{
  "n_layer": 8,
  "d_model": 384,
  "n_head": 3,
  "n_kv_head": 1,
  "head_dim": 128,
  "d_mlp": 512,
  "vocab_size": 16384,
  "activation": "swiglu",
  "norm": "rmsnorm",
  "norm_place": "pre",
  "norm_eps": 1e-05,
  "positions": "rope",
  "rope_base": 10000.0,
  "rope_fraction": 1.0,
  "qk_norm": true,
  "attn_scale": 0.0884,
  "bias": "none",
  "tie_embeddings": false,
  "parallel_block": false,
  "extras": ["capped logits"],
  "init": "normal",
  "init_std_qkv": 0.022,
  "init_std_o": 0.00549,
  "init_std_up": 0.022,
  "init_std_down": 0.00476,
  "optimizer": "soap_variant",
  "lr": 0.00398,
  "lr_mult_o": 0.86,
  "beta1": 0.95,
  "beta2": 0.99,
  "lr_head": 0.00384,
  "warmup_steps": 36,
  "schedule": "wsd",
  "decay_fraction": 0.875,
  "decay_shape": "sqrt",
  "final_lr_fraction": 0.1,
  "batch_tokens": [65536, 131072, 262144],
  "seq_len": 256,
  "doc_mask": false,
  "train_tokens": 612900000,
  "steps": 4701,
  "dataset": "wikipedia_en"
}
Each number is 128 + 24 x the weight over its row's rms, rounded and kept within 0 to 255. Layers, rows and columns count from 0. Numbers have three digits each. The size before them is the row's rms in percent of the matrix's.

# layer 3 MLP up, 512x384, rms 0.161, rows 499-511, columns 192-239
092:148157138141127108150091114111119118118154150121160104120152155118147130136115134146093085137086144102163077145119136109119132068116112117120170
095:144098111134115128147143185122141178152151138112132134153152108117090117144128160093097132138131123122108117114070146142123118110131139134146170
102:120106134125178106127134146142130149108102178159107138138112136114146113137145128100117121099189184132087132133141132108111083122153136131110132
097:112121165114098143123139098136123099101098132107126146162128129102145125097114134129128108101106118106142123122100108143119139117107134082112148
098:128109133131134134127121108145157130131128145157120163149175176111139113140181163115105139103128095143156131133141144130131154140141108157093161
096:162104147163093167102127146142116146161122094136117103095125132133114162183088132159141148155141126159093112132146136166135100123147097155106125
104:145147079132124152123107129125117141115134131087131126122148083135080138124114090127128172165127095118137091128155095146132140100155092154115130
095:122116129137092155103102149081107190141105084103145121110163124128098107115110196151097133155109119130124160117123124139119120125097144128105093
102:167143141097125140148133149150123130169142117132141112148112159119091101062101112130144166079126152157144135141117162119128144096100113119158151
098:088128155103130157145120105116089111132129116103121098091136136128137078134163176117135138116160173092115132160142136134134097120123139121100129
097:155148130111108147118079128127170136123108159081100086126175146089130110091116098117140115102138132113139132118113133127130140159133147114116088
089:074091151123125128135108091156109132156141153121119129116149146118139158141132104110142115076126124160128114146161137128126120113133147174138120
105:132064111124115141129158084151144165136119138146100147170153115118122151084124124080136118075119116076090160168145152091141097126147119139142101
# layer 3 MLP down (transposed), 512x384, rms 0.154, rows 499-511, columns 192-239
096:160114125100121084110128141120079124136101113117180163133097122126136139117138148120116141132121159087164113102134134130111139141114125090121152
096:118142113132151102174170127154103166162112147158072135148138127135117130085139142134164138095162160107097144138151135126099134118160112137162157
101:168161131186188112141116105165118123116099011146118110132099154117126136173171147142115122129092125100122089119149151094109136157142104119161120
098:147136106140107103176121096055124073093110105124116154118138149142117126156109120090137128123157103160119138133116100143089093140159151103116153
099:115113123132159127068139126103138123152102151145091117113089137146142179113106166139079092157136123151150124126119123095129112101126136153077146
091:148124106119163155167131148137121146097104103132093127150122158109157112156141162129149105142141102141109094146078103139119141102086105079083117
105:140117140148113145081098155124151161154132115164108098141109099104166120143091102147118141116106138159116138142096117125160104108122146151110124
104:100130124132119131119129101066108178125083109136105141103110087096099120145136109148139136122128079133151157106105115121137132101118120131173154
102:127123124116147129102144091141107105104117148121069120141167111143148114097137103123126162117155085114157141123108144128097086139143097058104134
096:131118118121147157130083157130131167159167083160101150134132092106127144149130110119135168172101089165137158123129122086112104147149117123106098
100:143125129192139162130125119113154162086108128099096099147117143154084077148134145127124150134160126155140129121132162122181156105121146132140131
089:134151114128136137102139132099141099117120187119116086087101107138151122133107102130142078159154131107168137115119148113138186140105121145125154
111:168121118134134136144122105139130170092107123101171150133114117131111126124109136185126129137096140144150131113140131117124093160143110107126145
# layer 3 MLP gate, 512x384, rms 0.155, rows 500-511, columns 192-239
091:139137139157133147140128127149140154125136157114136075089103125165130101137137131166139146131144095115116122147113128138151113122120119100096181
104:128155126152124104141144182106136185162147117131129132115110101144159124119126126188084164126108108120125150191163124071140131121143108134089123
094:134126116132141113085125172112100118131113138115112119131116144122162111141094097132193127126110103168161114169111126150158126104131170110144139
094:114168182175155108159141153099154144083150147114108090108133096069147101139130123109118136143136117153106173119113142101089157124105114179137159
102:151117135110114120140149160112101094141121103129148077121141137077132128141092114076080133130156118140131132134117134107134142124115103147130147
089:119131106069139114135100120143128132076150109138150079118130116189126112134114147112117124103089131182137139120137144131149131104122143095125150
092:111125160107090099174129151138117094153162076092136157121165153119140154090126122114102141104098124139146112149118156161124120143124164161123105
099:143119124121140096130117088110142110146109141141164137128150120123202139111128092162103123140145156147125132119107097116115073128095117161155119
095:111150140126091095134149110130132177090093111158116193101159164102103127137161127094122123147132101134125147185083131152157156143180090127116130
098:135130131087128157115104121072143149126099120121131121114164161124130149115182106103119150129138139112161156139151119145145156113143127138134142
091:116153146100117124162101105121078145126128098126088138145131111097149149134172108100118107154137164110126126145116122137131109138118153124124074
097:116154116101133120098160122135101125125112079146101115111140059160133143113123117095098126149166167149140089142146150136084137172141149131095107